Weights of a small GPT-style language model, trained from scratch on English Wikipedia: 30.5M parameters.
Each number is 128 + 24 x the weight over its row's rms, rounded and kept within 0 to 255. Layers, rows and columns count from 0. The size above them is the row's rms in percent of the matrix's.

# layer 5 MLP down (transposed), 1792x512, rms 0.0229, rows 106-158, columns 0-63
size [101  99  83 110 107  97 104  88 111  95 101 114  82 128  90  92  90 142 114  83  77  96  92  89 113  83 111  82  95 116 100 105 101  93 102  97  98  96  85  90 105 113 113 102  98 121 107 100  84 105  93  90  92]
[[104 118 141 126 118  96 143 107 152  99 137 162 105 121 122 154 106 167 111 146 142  72 142 104 105 130 175 163 141 135  93 145 146 120 123 120 125 167  70 128 129  96 142 143 138 107 125 144 117 167 110  92 123 151 120 138 134 155 139 115 106 145 131  99]
 [132  94 176 138 121 145 126 106 103 143 106 110 124 104  86 120 160 105 120 120 139 171 127 119 116 171  96 139 136  96 145 112 133 144 124 133 123 153  77 150 147 140  94 118  51 149 133 134 150 142 130 124 121 116 163  94 113  80 113  94 126  89 152 106]
 [125  98 155 199 109 114 156 111 103 124 131 129 116 122 112  99 136 175 117 134 148 120 116 122 130  92 139 127  88 132 110 136 122 165 117 135 138 152 140 145 113 114 152 104  64 127 120 158 138 140 106 133  76 137 142 122 115 115 175 156 111 133  41 134]
 [139 103 109 140 153 131 136 105  87 120 113 124 125 160 164 147 150 170 143 108 136 152  99 122 128 147 174 109 105 141 151 128 144 121 142  94 141 128 118 120 171 114 117 144 163  95 192 140 135 144 100 103 116 118 133 105 134 112  77  75 128  96 159 136]
 [ 93 167 156 166 178 156 168 127 102 143 162 150 126 137 116 105 105 101 123 127 153 127 128 144 129 145  93 109 151 137 119 121 160 133 157 102 149 122 104 160 174 119 141 136 161 130  67 144 124 110 135 111 155 144 154 118 146  92 134 119 105 111 120 129]
 [114 151 144 109 144 159 124 135 105 134 131 160 148 128 132  65 127  85 121 158 134 150 127 112 130  90 115 107 106 154 148 105 150 112 121 132  90 132 160 124 142  59 147 151 165 134 102 117 145  93 149 164 156 140 115 185  93 147 103  93 122 135 113 113]
 [137 147  73 110 136 142 135 110 156 127  53 134 142  95 145 101 138 107 119 106 142 130 119 133 178 113 104 133 143 153 106 141 136 113 100  87 146 124 101  93 156 131 131 100 138 115 136 129 204 136 107 132 129 149  96 134 141 125 110 126 145 105 112 101]
 [169 104 109 193 121 127 156 132 151  90 122 163 103 152 137 109 125 126 124 135 150 127 121 121 122 128 168 115 132 113 123  51 157 136  84  88 122 106 150  94  84 106 104 122 134 118 143 116  81 149 131 110 142 118  97 170 144 147 129 125  89 104 123 133]
 [141 140 166 122  99 151 135 107 162 177  76 169 112 123 163  94 143 131 150 158 167 142 154 125  92 107 183 107 139 118  92 124 139 178 154 100  96 122 118 117 128 144 104 129 106 164 117 115 131 101 169 134 126 171 133 125 150 116 137 148 139 141 143 145]
 [ 90 173 120 154 122 119 142 105 141 146 140  51 168 142 123  78 110 141  90 128 142  88  91 125 142 137 133 141  97 111 134 116 139 150 132 156 120 169  94 150 113 108 142 107 127  96 132 132 105 142 127 146 134 122 113 130 119  91 126 150 140 151 161 129]
 [128 134  98 147 128 169 167 129 105 142 165 129  93 103 130 126 105 107  82 141  94 123 136  71 123 153 116 138 117 172 123 159 121  87 156 137 108 154 136 143 144 127 131 138 110 114 109 107 129  99 134 133 132 115 141 134  96 146 134 155 123  77 144 171]
 [157 101 177  53 124 151 140 154  98 126 123 128 166 138 143 192 164 139 133 149 115 122 124 158  95 139 109  86 126 156 143 142 115 141 141 194 134 125 127 137  84 129 134 135 130 144 117 147 168 154 145  98 149 158 129 162 102 123 124 135 105 144 139 106]
 [168 113 120 109 124 128 169 131 132  93 145 132 163 131 161  97 165 117 124 147 126 161 142 134  95 124 177 147 124 147 104 181 112 162 143 136  74 110 125 148 154 130 145  74 127 135 149 138 111  95 155 114 138 135  49 123 113 105 137 134 153 157 146 117]
 [102  85 110  95 103 111  75 170 131 115 117 164 103 160 132 113 159 121 182 129 152 136 110 126 162 188 108 133 144 155 102 149 125  98 138  94 152 147  82 138 101 154 121  95 129 119  95  98 147 137 104 147  97  84 136 141 104 123 146 134 153 109 150 132]
 [141 120 133 166 158 128 138 112 105 148 134 149 121 121 166  94 128 109 138 114 169 104 118 149 183  95 107 124 139 143 142 103 160  78 212 130 146 147 119 143 152 131 136 163 101  95 134 144 137 150 129 111 134  95 118 116 107 121  95 124 126 142 124 154]
 [138  94 151 138 127 142 105 102 148 149  97 107 133 138 110  84 150 112 138  94 127 144 119 134 143 129 100 157  79 151 108 141 106 113 123 161 133 156 160 152 152 116 137 135 156 135  84 110 125 169 142  83 119 131 135 159 111 122 130 132 133 107 117 150]
 [135 113 122 151  99 143  86 129  87  95 105 144 103 114 136 149 114 110 139 127 105 152 173 124 135 128 123 115 108 114 182 100 121 115  80 125 106 108  83 130 109 126 112 130  97  94  93 168 132 110 146 119 130 140 161 112 127 150 124 165 143  73 124 132]
 [115 156 118  99 114 137  89 146 106 134 145 146 100 135  92 148 159 139  96 101 148 171 196 117 102  99 185 105 142  83 133 156 120 141 136 130 134 108 134 142 113 110 130 120 108 141 123 160 167 142 104 112 136 129 115 125 120 141 125 106 116 109 106 171]
 [164 133 124 167  76 124 135 128 101 134 119  89 111 129 158  75  70 165 135 127 157 144 125 180 145 119 130 152 115 107 150 128 146 107 134 110 168 159 166 145  83 118 178  96 117 117 144  76 144 118  99 152 134  90 108 107 139 108 119 121 133 103 150 120]
 [115 118 138 128 115 137  96 167 118 109 102 154 123 103 141 120 155  80  84 134 191 125 129 140 121 103 153 103 141 143 124 148 125 160  92 112 111 109 115 121 167  71 147 127  95 168 116 163 166 119 113 166 107 111 122 164 152 146 144 186 126 138 129 139]
 [140 135 160  91 171 124 166 108 128 139  99 120 128 136 130 113 107 113 126  94 160 144 145 145 135 178 101 132 130 141 128 146 123 111 163 131 134 138  76 106 138 150 115 188 109 170 171 142 164 143 109 193 132 151 117 142 108 128 126 148 136 111  96 120]
 [158  95 101  97 153 106 137 100 145 155 121 169 129 147 176 110 117 113 132  39 156 113 119 111 124 101 171  87 101 102 135 122 175  99  93 119 115 142 168  78 138 121 156 137 192 111 137 155 122 189 144 109 133 177 132 111 151  95 111 111 131 157 138  98]
 [145  82 136 172  71  99 137 111 155 111 148 105 103 117 124 165 153 141 156 167 108 137 127 127 144  85  94 132 130 103 152 105  97 128  81 128 108 112 155 130  84 121 126 143 118 124  82 107 126 160 107 135 128 117 148 146  88 112 107 128 121 125 104  92]
 [ 92 101 156  58 100 123 149 104 143 130 130 118 124  96 142 129 117 119 116 111 142  79 141 110 131 111 142 131 166  97 158 141 154 134 118 129 133 151 118 102  99 144 150 150 115 152 153 151 105 174 129 155  94 141  83 117 121 152 125 127 124 136  96 137]
 [142 127 134  84 138 136  53 114 168 150 122 114 143 117  88 162 155 109 166  90 118 167 119 176 134 122  98  90 117  97 144 100 102 131 133 151 112 103  91 103 118 157 153 144  74 145 140  93 135  98 114 144 131 120  85  85 100  89 114 130 162 151 171 116]
 [ 71  94 131  99 143 107 161 105 137 147 141 150 133 160 142 141 160 131 137 130 137 145 138 133 157 133 157  88 136 118 113 174 133 101 105 158 162 128 156 109 148 123 135 106 122  93 149 130  92 108 135 146 137 115 128 136  95 124 180 110 122 121 134 121]
 [138 134 178 134  99  96 152  95 150 133 161 112 116 130  88  81 144 124 124 104 115 155 114 133 141 157 138 156  95 172 144 104 127  99  96  77 113  89 103 115 114 114 141 139 104  76 155  94 142 154 128 147 132 158 147 103 126 101 158 152 147 116 139 143]
 [156 134 137 137 101 114 101 169 169 143 134 103  85 137 163 131 127 160 125 126 101 126 193  95 148 102 151 167 153 110 137 134 142 106 111 169 115 136 112 111 106 125 117 149 115 124 135 127 122  98 152 139 153 125 114 153 128 118 147 108 164 107 121 187]
 [125 125 174  98 117 120  76 141 138 163  83  88 134 135 119 122  75 139 156 146 161 118 112 120 155 120 139 136 125 127 152 153 120 132 141 157 124 161 129 109 102 106 126 159  93 128 111 143 116 151 121 173 155 148 115 124  89 156 111 109 109 138 122 121]
 [103 136 137 140 135 135  97 147 124 157 120 129 130 116 100 127 127 114 101 113 195 138 115  60 163 168 121 117 146 169 172 124 146 141 130 146 118 179  83 130 116 136 114 152 144 110 106 122 175 135 157 158 149 144 145  95 156 130  96 146 103 124 179 172]
 [122 133 150 122 144 131 146 124 119 124 138 128 134 159 155 130  84 146 160 140  89 112 163 125 146 142 144 110 132 117  99 108 102 153 108 130 107 156 109 138 180 150 104 110  96 138 129 148 138 146 101 148 149  95 125 148 115 111 166 149 109 125 134 152]
 [ 91 155 119 143 128 159 113 123 140 140  92 139 141 136 142 114 133 101 110 168 163 103 135 136 136 142 134 175 131  88 127 137  79 144  72 119 141 122 137 131 165 170 127 140 108 112 135 124 155  68  87 173 139 142 142 116  87 132 166 142 127 151 143 127]
 [145  97 125 115 115 113 157 111 136 126 126 129 137 150 123  88 113 163 133  96 126 125 119  92  98 130 154 113  95 126 107 165 133 172 133 100 174 125 117  76 117 109 108 151 123  89 119 115 131  79 147 180  93 130 118 116  91 128 163  66  95 120 123 119]
 [113 113  73 103 186 116 125 104 146 122  88 114 140 120 154 128 119 102 139 153 133 110  95 119 153 107 144 112 182 147 131 167  97 117 133 116 114 126 195 132  96 157 164  97 143 145 109 110 114 141 122 127 122 143 135 133 108 136 109 151 128 160 156 127]
 [137 124 142 131 136 118 122 119 129 150 116  63  84 175 125 101 125 121 136 142 104 102 111 154  68 154 105 153 106 117 129 154 119 123  73 117 117 122 161 114  97 156 145 129 133 158 143 138 161 145 109 107 163 116 148 151 132 124 126  91 121 145 117 110]
 [139 121 170 159 131 113 116 114 116 214  83 125 169 119 193  89 128 152 109 126 110 145 138 138 109 116 120  90 135  98 128 137 193 120  93 145 116 108  98 121 150 126 118 124  63 113 123 107 144 106 155 176  70 105 163 125  92 148 122  97  99 143 179 173]
 [122 157 121 156 104 130 123 124 153 127 122 114 118 107 192 103 169 146 131 126 105 106 133 153 115 126 109 123 106 119 136 109  96 153 132 133 136 144 129 126  84 123  64 159 111 135 192 141 112 169 102 125 134 150 131 135 170 102 110 136  98 132 121 161]
 [110 141 143 173 131 126 137 127 118 129 113 101 141  99 138  98 130 200  87 135 137 170 151 102 131  82 117 129 141 155 131 138  96 151 121 140 142 138 138 100 106 112 101 178  65 126 138 105 118 164 139 117 121 150 120 136 109 140 123 118 143  96  79 165]
 [116 105 154 115 147  97  88 116 114 129  93 199 125 169 141 128 174 133 154 142 154 145 140 172 121 146 185 135 132 119 131 138 114 129 112 113 184 128  98  90 132 139 174 131 153 115  83 114 128 131 105 106 161 161  86 117 146  79 156  75 127 159  78 140]
 [121 130 123 123 177  65 138 163 130 106 110 125  94 123  99 122  97 138 127 109 177 115 114  91 153 148 130 125 135 163 141 134 180 161 120 106  99 117 111 118 133 116 166 104 143 120 157 151 134 120 127 122 113 154 116 153 111 132 104 106 160 125 175 139]
 [170 103 154 170 130  97 145 125 141 128 103 111 110  99 113 132  99 136 127 163 123 133 138 169 114  89 145 133 177 126  95 105 119 164 126  85 122 133 138 140  83 147 119 202 142  92 188 125 128 160 139 123 123 131 141 133 137 165 167 107 104  84 154 138]
 [106 117 122 114 155 141  78 164 102 119  69 103 112 157 129 142 107 123  92 138 164 115 170 125 146 170 138 114 122 135 170 158 111 115 108 137 141 123 105 127 124 127 110 155  97 117 138 124 102 172 142 134  93 119 112  89 113 133 173 111 123 128 131 142]
 [131 123 125 144 157 164 129 145 120 114 201 119 111 137 146 134 123 108  90  88  95 144 147 170 102 166 184 125 109 117 140 141 146  83  81  85 134 140 122 103 123 105  72  90 152 132 113 162 109 124 146 115 123 101 129 121 161 141  89 117 139 151 124 137]
 [124 149 139 153 169 171 134 127 110 127 115 123 120 104 135 134 101 112 136  87 126 134 100 137 107 152 119 140 114 130 160 133 114 108 113 147 103  61 166 173 141  81  89 108 124  93 157 121 117 139 184 121 134  93 118  92 120 174 122  96 108 125 130 131]
 [ 99  92 132  79 107 142 133  59  86 181  94 125 127 135  89 106 152 107 142 140 143 154  87 129  95 113 153 122 149  94 106 146 154 173 149 118 100  97 148 103  76  86 110  85 153 133 107 154 148 143 122 112 124 151 126 147  61 101 143 172 140 120 135 128]
 [173 115 123 146 125 111 115 137 114 106 131 125  88 166 104 101 158 148 148 136 126 104 163 146 104 164 169  91 140 109 132  98 163 140 128 109 101 103 133 148 166 110 138 122 180 146 113 131 110 148 154 110 100 143  87 123 123 115 130 111 190 110 116 114]
 [138 103  93 159 102 104 116 117 110 138 131 116  84 111 159 140 105 112 112 147 100 112 149 173 125 141 126 124 164 117 158 156 133 192 165  91  93 129 143 146 164 152 128 139 130 157 126  87 150 149 121 132 118 156 108 109 125 122 162 171 113 143 145 118]
 [ 87 109 134 132 148 138 152 156 165 156 125  84 159 128 147 109 119 139 100 143 131 136 129 145 117  95 148 107 121  95 130  99  95 167 129 116  80  70 145 133 165  68 137 154 150  96  86 166 119 137 124  97  71 110 118 101 114 114 137  79 103 133 132 137]
 [166 121 177 120  87 116 114 105 104 135 105 118 120 167 120 146 104 126 168 140  75 124 150 139 124 133 150  91 136  66 131 175 135 154 141 101 186 125 169 136 127  93 121 139 112 162 152  88 118 128 139 160 131 116 126 187 104 100 136 114 138 145 163 136]
 [121 107 104 113 105  97 121 112 167 115 167 146 147  77 105  86 155 130  97 134 120 104 137 151 156 108 147 118 131 156 164 135  70 129  96 158 130 141 125 155 109 138 118 119 133 122 151 100 157 164  99 123  82 133  94 149 151 152 114  46 123 154 106 146]
 [104 106 126  81 207 121  97 153 108 125 107 133 123 132 107 159 145 108 121 156 176 126 137 108 141 126 166 130 119 124 158 149 141 161  93 104 143 157 143  93 153 151  97 142 132 168 162  93 118 130 164 126 124 162 134  72 129 163 144 123 110 118 150 120]
 [104 138  85 150 151 120  96 117 100 107 162 172 129 108 148 136 123 115 137 166 113 130 143 116 124 101 139 130 119  61 115  74 112 139 121 121 148 120 168 102 156 128 126 127 128 140 133 120  86 103 149 131 156 127 144 155 135 140 157 145 106  78 150 147]
 [138 103 144  90 152 139  83 144 180 115  96 147 139  94 157 116 108 161 142 131 142 138 118 128 149  87  92 135 139 143 152 125 138  84 112 123 129  88 145 150 136 136 101 137 122 137 140 142 116 117 125 153 166 154 143 163 162 168  78 102 160 103 124 149]]
# layer 5 MLP up, 1792x512, rms 0.0305, rows 107-158, columns 0-63
size [ 99  93 104 103  98 102  93 102 101  97 104 101 113  95  96  92 119 107  97  89  97 101  94 107  89 106  96  95 108  99 104 103  93 102  99  99  96  93  94  99 105 110 103  98 108 103 109  95 104  97  95  94]
[[155 133  82 130 154 122 100  93 157 139 141 112 121 153 127 154 103 100 183 145 147 137 143  97 124 125 142 108 154 127  99  93 161 138 147 182 143 131 140 112 129 161 104 149 165  95 120 115 131 126 108 162 123 108 156 149 124 110 114 137  74 158 169 127]
 [153 140 127 125 108 183 153 124 129 120 108 100 121 117 121 124 128  99 162 139 128 161 144 164 101 169 165 124 103 182 137  71 122 132 170 149 120 136 150 132 154  91 113 147 130 160 105 174 141  94 122 133 130 127  99 169 131  94 111 137 128 138 127 111]
 [117 119 117 120 129 144  88 114 144 109 113 109 143 116 133  95 143 118 121 133  90 167 160 124  75 116 106 154 145 144 108 153 112 135 131 112 183 165 115 115 151 105 119 109 114 103  94 132 141 125 149 150  86 140 102 172 117 129 112 116 106 143 128 150]
 [110 135  91  54 146 136 118 116 145 135 107 132 133 146 124 154  98 130 128 145 132 145 127 143 127 157 129 133 104 123 120 125 101 102 181 131 118 138 134 162 126  77 103  87 101 130 147 111 141  43 178 113 126 114 151 118  65 156 145 136 117 101 146  95]
 [153 180  91  63  91 129 124  96 137 122 144 124  94 154 118 156 121 129 115 168 136 154 109 111 168 136 135  73 192 134 129 126 127 120 142 151 141 150  73 111 128 152 123 111 132 126 112  82 125 132 148 157 123 144 137 123 119 164 132 143 149 111 173 101]
 [126 165  66 103 134 148 106 113 130 112 188 111 165 154  91 128 120  78 134 106 102 155 119 187  75 132 167  75 126 158 115 117 160 131 128 148 118 111 139 121 141  75 140 103 119  96 168 180  89 134 137 141 104 144 154 125  89 129 141 142 121 132 173 156]
 [123 173 117 119 125 172 161 182 182 172 123 142 141 130 137 105 143 137 127 153 122 139 159 124  94 160 138  95 121 127 156 108 115 160 123  94  98 109 113 106  96 167 107 111  85 166 119 141 120 126 110 114 133 152  86 117  83 131 118 137 130 149 147 177]
 [116 132 164 142 117 153 132 114 134 143 126 107 105 121  73 107 122 133 142 152 120 115 130 130 129 120 143 109 176 126 128 131 162 130 111 135 117 114  95 119 131 156 121 128 140 211 151 104 102 129 162 107 111 154 110 128 134 115 124  94 135 125 127 126]
 [142 175 143 175 148 182 138 163 133 110 101 108 129 131 139  80 126 182 148 206 135 140 158 113 123 116 139 139 125 162 120 104 133 200 127 108 159 135 120 142 133 147 141 111 110 196  70 108 112 128 162 142 117 176 154 112 116  63 116 115 132 127 163 149]
 [128 139 113 135  88 101 100  99 103 119 197 158 109 147 111 164 145 134 121 145  98 158 112 146 134 158 148 126 188  86 146 120 114 141  86 111  98 133 133  99 139 105 133  90 141 143 138 152 121 144  93 112 124 112 177 139 119 139 138 119 143 135 141 124]
 [142 140 153 162 123 129 152  97 156 138 129 117 130 117 113 119 150 105 133 130 122 156 128 145 115 138 113  71  87 183 112 119 117 169 132 134 120  68 145 131 141 123 122 120 160 129 118 123 170 134 127 131 104 133 144 124 121 116 118  94  86 118 115 114]
 [134 159 154 114 155 107 125 106 138 177 107 138 144  91  95 125 123 157 156 118 166 140 114 145 151 122 117 128 149  99 126 109 167 108 143 142 166 135 139 166 111 159  98 144 143 117  83 116 127 127 120 111 117 137 115 108 117 105  75 121 138 142 118 177]
 [111 114  98 110 159  66 130 118 120 115 154 137 157 219 141 106 144 153 155 132 103 152 169 114 126 127 120 108 171 136 128 113 134 158 156 125  81 105 134 137 126 113  88 105 129 138 139 130 149  96  94 141 122 129 131 115  70 128 141 100 150 134  94 105]
 [130 106 166 106 151  91 194 114 138  97 133 125 144 115 105 108 111 120 103 177 144 163 119 115 169 123 101  79 159 123 134 115 149 125 124 130 145 119 149 108 157  95 124 155 127 144 123 159 161 143 156 198 113  71 156 130 115 108 118 119 123 151 122 156]
 [128 160 121 105 135 131 137 132  93 144 166 129  62 138 124 124 147 134 147 125 131 136 130 125 124 145 110 106 148 138 129 106  96 164 160  94 133 167 132 110 113 115  67 192 146 123 145 130 124 127 162 158 115 110 137 127  91 169 165 138 151 110 168  93]
 [117 151 128 141 126 114 142 142 140 118 122  95 133 138 134 135 141 135 125  99  98 151 130 161 112 155 101 146 124 101  85 110 142 137 138 129 103 125 139 127 180 127 148 122 153 131 152 179 119 151 117  94  86 126 127 131  65 107 111 140 136 140 127 166]
 [127 122 157 120 178 115 130 134 105 146 104 126 106 135 117  98 101 138 139 129 119 163 137 175  97  91 158  65 131 136 108 150 146 127 107 124 152 132 109 143 142 135 136 103 123 112 118 136 148  93 120 145  95 152 131 105 112  85 127 125 115 134 121 160]
 [182 146 164 125 154 151 140 109  93 124 143 165 132 122 148 120 174  87 137 126 125 161 109 139 103 172 117 115 137 104 104 123 141 126 155 142 157 111 126 175 152 126 146 133 147  82 143 158 102 101 175 118 134 105 135 103 145 172 134 105 136 103 114 120]
 [133 159 134 138 111 145 144 126 158 100 129 119 114 135 137  99 119 126 169 121 109 122 165 107 121 132 173  88 157  98 125 118 113 120 138 135 142  98 163 146  99 117  98 133 150 100 113  82  85 104 125 121 140 130  82 166 153 124 120  69 133 101 101 167]
 [141  99 105 114  99 106  93 112 136 127 159 148 109 137 163 142 113  94 138 127 129 125 116 118 128 115 135 142  98 176 114 147  89  84 141 110 134 145 135 161 141 149 156  73 139 105  97 147 146 137 132  64 146 165  94 148 124 137 117 119 106 157 119 116]
 [124 121 127 114 111  74 147  61 137 131  64 139 164 166 155 155  98 135 146 189 145 141  93 142 142 121 118 135 151 120 144 153 148 105 131 106 128 135 121 120 138  89  86 109 104 153 100 132 112 136 136 116 114 104 110 116 145 115 139 171 110 142 128 115]
 [187 167 128 125 129 143 105 167 117 147 166 176 109 131 118  96 100 157 130 140 134 127 141 108 138 137 110 143 135  90 131 190 121 183 105 136 132 131 137 142 143  81 103 170 154 130 141 117  97 119  97 111 106 161 129 164 135 128 119  97 117 150 144 121]
 [100 106 126 128 148 111  80 105 158 137 121 135  89 125 118 116 138 113 122 134  97 128 117 115 142 141  76  99 172 120 135 143 118 109 159 128 142 126 162 118 157 130  70 182 110 149 124 158 146 143 143 144  99 115  95 188 102  92 123 121  93 107 147 135]
 [111 188 150 128  77 138 157 140  83  83 141 133 108 135 143 146 134 149 169 163 115 106  94 119 121 118 155 127 170 122 171 123 137  86  85  96 127 128  92 126  93 126 123 144 134 132 119  84 136 132 116 122 136 111 169 131 120 124 126 127 132  94 106 111]
 [125 144 120 103  97 125  75 171 127  90  88 161 134 115 103 107 104 132 147 134 142 160  99 106 101 107 108 129 145 138 153 119 170 150 145  90 125  98  82 114 145 139 121 158 138 135 126 170 130 136 100  83 150 140 127 133 115 106 119 125 139 133 140 166]
 [155 102 135  66 146 191 131 114 132 168 135 178 144 133 144 152  93 134 139  95 131 119 133  96 145 163 127 140  86 108  98 130 140 191 162 117 135 119 155 125 107 161 116  94  82 137 139 126 115 135 118 131 150 106 113 141  88 130 117 117 146 101 119 144]
 [126 105 120 128  65 120 145 122 129 141 177 116 148 166  97 145 116 130 109 131 107 165 161 143 125 130  99 129 100  95 129 112  83 152  94 121 127 116 112 127 185 121 101 141 119 145 177 150 163 132 108 138 107 123 118 160 179 111 143 133 131 108 104 175]
 [ 88 141  92 115 109 157 161 132 131  97 174 127 137 130 137 136 150 159 107 123 164 125 106 134 105 126  82  91 171 136 135 101  85 139 121 108 157  98 102 115 147 139 108 143 113 147 130  90  92 124 124 143 115 144 134 122 107 125 117 111  93  97 130 115]
 [116 112 112 103 154  93 112 118 114 130 120 174 115 142 139 173 149  98 108 152 102 125 115 129 146 128 135  95 132 138  94 133 110 144 126 149 174  71 114 143 170 150 138 108 127 142 123 122 133 141 138 126 107 154 161 161 129 125  88 135 116 143 106 127]
 [148 144 110 121 121 133  89 132 104 108 147 185 193 108  95 128 120 111 157 101 180 151 154 153  98 106  89  89 137 128  90 126 143 123 152 132 175 122 127 157 122  97 172  95 150 119  88 117 104 117 142 113 129 157 162 119  93 158 116 124 150 153 175 150]
 [174  92 148 115 108 139 153  99 152 108 148 186  71  89 129 151 126 137 106 168  97 125 124 144  93 135 131  89 147 128 131  95 133 136 163 118 116 104  90 146 182  83 130 108 148 131 114 128 148 117 157 158 136 185 149 184 139 136 138 153 112 110 148 155]
 [100 123 114 128 123  99 115  88 142 150 144 136 154 122 156 124  84 125 179 125 143 128 138 134  94 166 159  99 135 107 135  81 108 176 142  88 118 112 139 127 132 111 135 147 141  79 167 105 136 101 131 173 136 139 109 114 110 103 156 113 143  86 132 184]
 [162 123 162 113 167 135  95 158 159 154 109 157 122 135 104 162 131 152 169 131 161 106 112 125 151 122 138 120 134 132 145 115 146 126 153 150 160 140 138 121  99 129 101 158 129 149 112 139 121 145 129 108 121 161  64 137 144 173  97 133 119 131  93  70]
 [121 138 118 130 135 148 128 112 133 114 156 140 172 117 113 152 150 149 109 142 104 148 177 104 160 150 110 149 165 163 100 134 121 126 146 140 145 118  90 126 173 135 125 152 125 162 121 126  88 114 137 114  87 129  99 117 126 169 111 128 134 114  93 166]
 [127  88 137 134 168 103  89  77 159 198 164 126 102 162 133 130 100 136 121  99 119 164 124 169 105 127 133 157 174 166  53 120 110  94 155 163  80  93 117 129 147 140  93 135  94  82 123 137 116 164  76 128 127 111 103 117 117 124  83 142 124 189 120 123]
 [136 116 118 153 131 133 142  96 149 149 101 111 128  88 118  93  71  82 114 166 130 161 100 162 101 184 112  86 161 133 161  90 140 134 150 123 119 132  99 120 123 112 130  92  69 179 168 115 148 112 137 168 143 169 162 134 160 127 112 141 111 139 138 111]
 [113 164 135 105 120 162 103 128 158 168 160 128 109 140  87 150 123 151 138 108 120 130 124 139 103 152 171 134 135  81  96 116  98 149 134 110 182 100 115 163 153 160 138 105 133 167 119 149 106 104 110 131  93 177 135 136 153 123 138 131 116 117 125 157]
 [120  96  98  98 120 149 148  80 151 128 168 120 100 100  82 118 182 151 101 174 113 144 146 115 135 111 125 128 157 146 151 120 110 142 136 136 164 119 130 116 139 118 123 110 110 127 102 119 164 126  90 133 122 108 129 176 112  97  57 101  96 103 132  91]
 [131 167 163 148  89 153 121  92 100 120 146  79 151 175 104 102 110 132 122 145 116 124 151 127 132  98 114 145  85  84 135 135 156 109 103 119 129  52 133 146 135 137 118 132  98 146 124 122 110 147 168 125 138 123 114 151 133 116  83 102 134 125  46 101]
 [150 109 130 145 151 151 138 107 122 140 131 154 178 165 122 123  68 112 159 110 131 159 121 117 110 154 120 106 114 124 111 122 154 128 101 121 127 147 100 149 109 151 122  82 133 130 111 127 150 120 109 125 135 161 114 146  84  99 115 115 112 121 122 133]
 [140 122 133 118 121 113  98 158  81 105 117 129 144 161 110 156 133 183 126 105  96 130 124 182 128 123 126  97 101 162 117 112 159 177 134 144 145 150 119  98 134 141 125 117 151 135 150 146 141 101 112 164 141 145  86 131 139 184 148  95 108 113  82 131]
 [128 134 109 116 130 173 155 125 139 143 125 129 124 166 150 155 136 150 123 135 127 132 143 126 134 104 102 119 135 146  97 177 115 114 132 112 123  78 131 163 117  90 104 106 127 151 136 174 143 141 122 140 140 125  99 126 108  96  98  88  80 134 163 127]
 [135 141 142 102  92 133 123 134  94 132 138 147 126 171 101 164 122 167 148 149  81 137 136 103 163 114 129 147 174 158 124 105 127 135 140 142 106 170 127 122  97 135 144 137 156  89  98 105 133 145  80 123 111 113 136 149 113 113 118  90 138  97 114 132]
 [121 111 126 129 132 167 155 146 154  41 148 138 139 139 145 137 169  96 147 133 120 103 146 140 140 164  98  98  97 153 124  95 169 139  77 107 123  96 103 158 131 130  92 152 128  97 105 136 103 122 158 147 147 155 121 135 108 149 123 141 113 183 126 171]
 [139 156 117 157 132 155 165 123 131 131 140 116 109 189 125 150  69 118 157 159 128 142 104 112  98 120 128  88 155 113  74  91 118 132 147 132 125  87 101 162 116 128 106 132 140 132 136 132 175 164 129 162  70 128 121 115 146 163 108 129 149 144  97 115]
 [129 106 147  92 179 157 142  70 127 152 107 125 108 131 144 121 113  73 113 117 149 127  97 114 112 154 117 102  95 121 119 132 133 124 142 124 151 122 145  76 122 136  62 147 133 128 102 174 141  86 139 149 100  89 128 188 143  95  88 121 143 147 118 128]
 [126 148 133 104 129 139 169 148  85 107 139 136 130 119 114 168 140 115 126 167 100 131 134 127 143 116 120  97 126 137 136 116 168 121 125 127 148 122  89 124 115 105 105 149 144 116 134 121 130 109 144 138 101 118  90 153 139 160  99 116 133 131  96  79]
 [133 157 133 144  94 181 153 127 136  84 113  80 130 151 134  98  76  93 105 119 162 131  98 151 102  97 152 150 147  94 118 117 142 108 112 136 141  89 114 114 145  97 120 113  95 142  87 122 127 132 110 119 115 122 105 139 142 119  68 117 138 174 112 117]
 [157 119 141 149 151 133 100 120 122  88 166 108 123 128 121  91 143 147 111 139 107 122 173 145 135 126 156  94 101 141 126  96 138 116  94 111 156 157 102 128 173 116 122 109 180  94 106 153  81 129 126 160 136  94 134 114 158 120 114 152 138 157 121 149]
 [ 87 128 162 111 126 148 140  88 149 114 123  87 107 130 119  91 109 127 145 160 162 159 149 136 120 149  83 158 175  62 115  60 117 166 141 109 128 130  97 105 122 102 143 115 120 117 119 122 162 108 132 178 115 106 114 155 116 127 132 112 101 122 132 124]
 [146 111 169  57 117 127 138 115 162 158 129 119 103 114 128 148 130 125 123 144  96 134 149 157  93  99 143 111  95 153 114 142 116 144 127 158 100 117 134 156 105 145 163 143 116 107 176 146 121 136  94 117 106 110 107 151 104  93 138 120  74 158 134  94]
 [150 121 106 162 139 147 130  96 131 138 157 144 141 129 114 126 137 124 129 124 159 124 130 174 150 153 159  94 115 156 139 142  96 133 107 152 119 131  91 161 133  81 106 117 113 130 150 114 128 104 122  81 133 129 115 101 119 150 134 137 110 142  83 116]]